Part of a small language model's weights: 9 heads of 32, 206M tokens.
Each number is 128 + 24 x the weight over its row's rms, rounded and kept within 0 to 255. Layers, rows and columns count from 0. The size above them is the row's rms in percent of the matrix's.

# layer 12 attention output (transposed), 288x192, rms 0.0322, rows 186-191, columns 0-95
size [119 120 130 113 127 116]
[[158 117  79 120 153 138  87 117 146 110 150 134 144 128 173 127 144 137 123 158 110 141 152 134 155 142 110 135  88 156 112 113 136 146 110  82 116 147 132 122 136 124 150 179 159 142 143 124 124 114 133 126 174 169 119 169 140 127 112 130  71 119 108 136  83 133  94 123 117 150 117 127 155 145 119 134 126 134 124  90 112 150 148  88 131 149  97  91 126 123 146  83 157 129 131 130]
 [129 152 114 137 104 125 114 128 109 151 131 126 139 169 116 131  69 130 130  65  51 150 151 131 146 109 100 125 167  95 120 106 134 143 113 102 137 135  80 138 115 132 118 101 145 138 103 159 178 120 154 130 110 133 114 138 152 147 134 125 143 109 154 164 171 115 106 138 123 122 116 113 183 122 114 133 159 155 112 144  98 119 121 130 140 184 158 143 129 109 146 107 127 115 106 107]
 [142 142 135 105 138  84 145 159 128 143  83 115 176 126 125  93 143 130 122 125 114 105 151 123 108 120 160 182 125 116  88 142 115 113 158 147 162 142  87 153 106 119 123 152 168 134 122 111 122  75 104 143 142 123 142  94 139 169 156 134 128 113 115 143 115 149 121 124 123  90 122 168 157 138 133 122  86 136 192 108 115 109  91 106 104  73 173 127 170 121 146 122 118 112 135  81]
 [120  87  95 127 156 115 166 127 177 105 157 127 146 128 112 116 138 154 113 146 130 145  99 144 145 139 194  92  74 126 156 133 125 110 127  98  91 167 130 155 131 106 141 107 141 127 113 141 127 160 128 116 132  79  77 110 133  92 170 120 142 159 145 148 162 125 169 104 107 130 143 108  97 130 134 101 101  84 163 118  79 148  87 156 138 121 110 124 120 166 129 172 111 140 119 139]
 [135 170 101 108 104 129 109 150 117 160  94 140  89 138 182 154 144 149 143  87  84 165 154 110  97 106 141 140 130 137 108 103 137 142 108 131 116 126 139 159 181 120  91 154 118 113  97 116 143 113 121 123 124  90 141 117 172 134 115 133 102 149 106 154 113 109 120 127  95 135  58 125 117 165 160 121  70 114 118 102 104 117 117 166 118  90 113 129 128 118 102 127 150 126 120 101]
 [109  89 152  65 138 137 104 118 137 164  90 132  94  90 146 102 149 144 119 160 116 107 141 123 105 130 113 130 180 122  86  99 146 116 102 130 141 116 143 115 182 161 145 198 130 144 132 124 144 106  94 109 108 153 161 160 168 126  99  99 122 105 113 110  68 157 109 115 131 125 133 176 113 116 134 103 108 139 115 145 153 121 127 106 148 107 138  79 115  84 123  95 155  72 122 146]]
# layer 12 attention value, 288x192, rms 0.0426, rows 187-191, columns 0-95
size [118 120 117 123 114]
[[103  85 138 142 129 123 161 126 163 118 153 165 117 133 119  94 165 126 168 113 163 124 146  87  97 126 118 113 121 129 111 106 137 162 133  97 114 138  96 114 136 117 144 150  95 161 140 127 142 124 119 140 114 127 144  93 122 131 162 145 161 133 149 155 126 124 148 118 144 126  91 128  95  88 106 116  89 121 114 126 146  88 172 143  97 138 115 137 137 128 103 137 155 130 111 118]
 [ 89 148 132 122 141 141 139 124 106 122 141  99 109 112 156 116 120 111 130 167  82 115 138 115 117 133 147 127 124 147 154 131 108 172 108 131 101 148 142  92 141  86 121 137 103  67 146 133 156 108 129 158  94 117 102 141 159 136 151 175 122 146 148 127 154  85 152 143 104 146 138 136  81  67 125 132 110 110 134 143 127 132 149 122 166 150 132 112 133 126 145 146 132 147 131 100]
 [139 162 132 146  87 141 110 119 145 168 136 109  86 152 150 184 128 155 131 123 157 153 100 151 167 163 150 109 141 134 165 125 115 143 152 124 130 159 142  97 112 116  99 153 146 132  95 150 146 139 145 136 119 124 114  89 137  98 101 110 110 157 137 106 128 113 142 188 155 142  92 126 173 118 112 150 148  82 132 137 121 168 132 137 165  98 111 118 128  78 128 107  93 113 134 149]
 [ 91  75 121 150 149 155 103 159 178 161 115 146 105 122 159 139 143 104 127 124 105 125 170 132 143 137 120 127 100 144 146 137 139  83 111  96 119 145 118 113 130 110 132 136  88 162 131 137 132  98 126 134 168 101 118 166 168 124 173 118 126 157 124 145 136  77  82 148  83 121 146 109 143 153 108 135 123 140  96 104 129 133 129 126 125 152 169 116 124 150 106 143  97 139 115 173]
 [ 94 122 103 157 168 128 122 132 122 120 123 102 172 127 114 143 125  95 124 127  98 111 153 136 169 104 106 174 127 138 173 149 169 139 133 133 140 110 134 121 133 139 145  63 117 138 137 105 129 110 142 106 144  73 126 164 119 161 110 154 145 107 168 108 128 117  88 144 117 124 154 122 167 177 156 162  93 115 128 137  82 141 106  99 127 144 166 126  98 174 131 124 112 133 150 145]]
# layer 12 attention query, 288x192, rms 0.0506, rows 192-202, columns 0-95
size [ 93  84  92  87  95  82  90  97 109  79 108]
[[132 153 170  91 100 154  76 129 110 159 154 122 136 119 112 128 103 143 137 115 111 100 108 131 125 135 153 139 151 176 106 117 154  65 145  94 138 126 111 148 133 139 132 109 115 146 143 135 150 108 151 135 139 141  83  81 100 156 130 165 104 140 116 105 116 114 109 151 166 137  98 102 155  91 169 140 149 123 139 160 137 115 115 157 143 153 132 124 107 133 170 142 141  99 102 154]
 [113 217 125 149 158 120 106 116 123 134  79 159 165 139  89 123 119 155 169 132 140 135 120 140 175 117 111 129  80 129 118 168 145 146 167 136 132  93 102 111 131 122 110 106 137 112 151 163 121 116 147 109  92  96 160 156 117 104 129 134  84 135 155 103 171 117 135 122 164 158 129 125 134  97 118 157 102 114 120 138 127 127 108 160 100  88 145 123 149 153 103 128 160 140 139 114]
 [118 138 124 110 138 141 158 117 124 125  82 152 155 117 147 119 132 134 136 107 125 124 169 154 149 108 162 138 154 116 144  85 109 116 119 120 171 115 136  93 128 123 133 127 115 153 112 160 141 139 117 167  87 140 104 103 161 148 127 138 104 170 110 106 158  92 122 137 147  91 122  99 173  91 133 121 106 144 133 114 159 162 125 157 133 118 121 123  77 168 133 112 128 138 107 101]
 [ 96 116 142  92 142 120 118 104  95  85 163 134 127 106 127 140 133 146 100 133 138 121 132 108 124 118 146 158 150 137 142 106 131 127 100 106 136 113 150 101 123 135 121 119 146 121 114 102 119 107 133 111 124 143 152 164  99 112 117 152 128  85 140 151 147 170 175 152 139 164 112 152 105  96  93 138 106  95 134 123 106 131  97 142 126 131 105 101 141 136 134 132 154 144 167 135]
 [124 170 112 198  82 135 129 102 182 151 112 148 125 129  87 128 132 128 181 160  95 108 121 104  88  91 139  96 114 120 126 146  82 119 140 151 122 143 185 165 124 122 106 136 119 138 179 140  95  98 114 137 122 123 135  81 145 131 107 130 108 162 120  86 125 106 115 113 158 126 104 115 118 128 152 166 137 157 116 137 158 123 109 169 107 148 124 144 133 138 102 103 146 162 101 132]
 [146 118 141 165  72 185 140 119 156 131  83 132 140 131 105 113 101  64 167  86  82 124 131 102 150 120 139 142 146 125 110 132 156 120 141 136 105 154 102 122 110 141 131 151 162 179 159 121 135 141 181 131  85 125 130 103 141 134  70 162 131 142 132  93 119 124  84 157 119 160 124 112 127 124 108 124 127 150 132 123  93 180 115 152 151 127 111  98 133 131 129 133 160 116 144 142]
 [130 171 170 131 122 112 117 147 113 136 116 122 118 133 152  78 117 106 143 140 158 159 120  99 104 127 132 139 181 187 137 132 122 170 114 135  76 118 122 118 138 141 158 142 118  98  98 115 156 169 145 141 141 142 109 165 127 105 137 149 149 111 119 146 119 127 100 138 109 174 108  92 125 155  95  91  82  97 150  82  89 128 130 115 156 144 147 101 138 152 137  95 120 118 145 127]
 [109 154  89 122 102  77 121  92 174 120 147  92 161  84 104 119 166 153 101 154 127 133 137 170 116 115 141 101 110 123 128  84 132 143 118 157 153 117 148  72 107 115 100 144 131 125 116  50 142 133  94  81 124  89 108 148 108 129 144 104 147  78 113 100 131 128 135 118 136 146 125 130 125 119 181 142  96 141 163 137 149 110 129 121 134  76 107 112 136 116 117 120 165 132 154 145]
 [167 120 125 128 120 123 123  94 153 169 142 130 138  96 133 149 146 171 153 162 123 133 126 180 148 127 125 115 106  91 143 105  77 161 152 116 183 123 180 137  95 114  90 169 145 149 159 110 128 100  97 125 126  90  97 136 144 137 132  83 127 128 138 104 145 140 131 128 161 137 119 153  95 142 186 154 143 163 158 137 149  86 110 123 133 104 107 141 121 121 104 134 193 147 109 112]
 [154 140 143 140 134 186 124 197 135 151 138 109 138  92 120 130 137 129 154 151 137 120 123 130 122 137 140 137 144  91 120 143 142 123 129 107 142 135  88 141 169 144 147 132  83 122 160 114 123 138 162 117 178 136 137 121 141 124 122 164 107 149 175 107 139 185 107 158 135  93 136 172 173 128  98  96 137 120  94 120 135 110 137 145 127 116 135  76  85 141 143 159  76 141 115 119]
 [139 165 112 119 115 118  88 113 152 119 123 146 142 105 146 126 156 193 163 177 129 123 141 156 156 140  94 111 117 102 115 104 117 143 132 141 182 137 132  80 126  91 110 109 138 137 155 125 118  91 108  86 138  84  61 128 123 142  94 116 114 144 148 138 154 157 132 132 134 116 134 151 106 147 184 164 134 158 106 138 135  96 123 116 161  94 143 155 119 101 139 148 126 133 115 145]]
# layer 12 attention key, 288x192, rms 0.0488, rows 192-202, columns 0-95
size [ 91  79  94  87  97  85  96 106  91 113  97]
[[126 109 109 131 153 110 144 101 114 113 168 120 107 123 131 129 154 140 173  85 133  95 117 161 109 104 134 140 152 137 136 206 142 168 143 123 102  93 160 148 167 154 107 121  98 162  96 136 107 154 116 125 125 159 153 141 129 145 139 147 148 122  96  97 157 127 136  85 131 144  99 127  82  83  66 115 136  70 110 116 121 144 129 134 129 108 157 165 100 139 107  83 124 127 147 106]
 [ 87 135 156 137  84 160 161 127 107 118 147 127  83 118 144 134 119  99  66 122  90 121 148 127 108 175 116 111 174  80 152 120 135  87 112  71 133 113 114 149 144 148 104  94 169 134 115 146 151  78 121 164 149 140  98  82 106 128 131 131  86 129 125 101  89 144 120 130 148 131  86 128 131  83 131  93 135 109 135 136 104 116 113 112 125 127 103 126 153 147 123  94 120 171 138 108]
 [140 163 153 128  91 175 118 134 164 127 156 140 165 120 124 122 147 163 110 158 105 115 156 131 121 140 174 123 130 102 122  99 106 111 129 142 138 125 129 143 161 161 120 134 168 138 134 150 141 173 117 159 124 122 124 144 107 130 161 114  98 139 100 183 108 106 160  74 170 165 126 139 110 130 135 130 163 149 134  97 128 116 119 139 103 160 159 158 180 139 165 123 103  87 123 113]
 [151 102 124 125 135 101 134 123 148 173 107 149 131 169 143 166 124 111 125 160 108 148 124 114  92 137 102 118 128 115 128 144 111 133 108 158 160 140  98 155 104 159 148 114 135 154 180 107 139  96 106 130 108  93 148 106 103 145 166 102 114 134 113 174 121 183 160  87 131 104 159 156 161 151 171 140 152 109 120 126 154 169 136 107 125 127  95 154 104 143 139  68 124 127 119 138]
 [111 135 111 126 119 134  97 176 158 111 146 161 119 150 166 144 154 119  86 130 160 121 128 111 122 173 145  95 105 117 124 118 130 156 141 127 135 105 110 129 126 121 113 127 146 126 167 130 115 115  97 115 155 112  75 132 111  89 135 143  98 129 106 128 114 121 168 106  99 132 130 101 188  74 123 107 136 121 138  64 137 107 114  85 147 148 145 139 110  67 139 144 177 105 155 147]
 [130 139  98  95 116 127  94 140 144  93 172 154 112  95 123 149 121 139 105 148 155 162 115 136 130 128 195 129 148 115 130 156 106 117 155 115 141  85 144 130 123 155 135 141 171 115 183 116 158 146  84 109 185 110 150 124 122 128 138 166 108 118 113 105 107 128 164 154 132 161 143 115 124 114 169 122 168 106 127 110 140 117 106 149 127 132 165 137 149 120 178 153 137 104 139 143]
 [ 91 146 139 130 117 159 115  94 137 140  77 153 122 150  68 124 112 139 124 160  82 104 111 142 143 161 104 152 106 146 122 118 159  73 140 116 133 134 100 146 107 115 162  96 151 152  90 134 183 104 144 131 122 153 126 104 153 149 131 133 122 117 166 159 142 103 143 129 105 136 122 143 116 194  89 158  89 126  90 168  90 143 127 117 104 151 104  93  97 135 110 125 111 110 108 163]
 [118 176  88 125 109 148 116 121 134  99 137 113 111 123 142  92 132 113 139 148 127 121 115 129  87 134 130 124 126 147 111 134 124 145 153 151 153 126 163 110 114 135  72 176 116 148 106 144 126 143 107 132 140 154 168 107 194 107 166  87 141 147 120 127 116  95 137 152 125 100 139 112 135 108 150 131 197 167  99 123 126  49 130 151 149 161 114 139 130 115 129 112 168 101 143  71]
 [135 142 120 144 115 150 121 160 140  99 159 116 100 114 197 130 155 115 125 157 202 129 118 132  87  74 132 122 133  86 114 137  88 153 116 110 129 126 137 130 160 137  46 147 124 119 120 103  96 125 107 102 107 104 127  90  93  77 154  97 137 102  72 108 121 156 134 132 120 101 102 112 139  72 138 121 147 152 145  89 164 143 101 116 153 122 135 168 119 108 129 164 144  97 152 113]
 [142  82 112 116 167 121 110 127 125 157 123 146 120 188 119 135 124 110 138  97 129  99 117 100 120 133 138 142 167 154 120 138 158  84  95 143 132 168 125 146 122 127 156 106 152 101 109 151 136 141 176 143 127 136  92 143 130 141  97 122 116 130 188 188 147 110 138 131 101 157 140 145 126 192 115 131 108  85 170 112 115 163 134 165 132 133 139 109 143 137 131 176  88 162  84 147]
 [137 166 154 158 127 109 107 126 121 141 105 135 114 143 135 140 150 113 122 100 150 142 157 138 125 113 155  90 100  85 105 111  92 112 119 130 138 106 178 107 115 118  96 143 142 127 196 117 104 114 144 120 153  85 143  72 136 140 168 121  92  92 104 147 120 152 147 167 123 115 111 110 129 140 145 112 122 134 175  90 164 141 121 116 143 175 174 120 159 109 120 137 113 126 151 128]]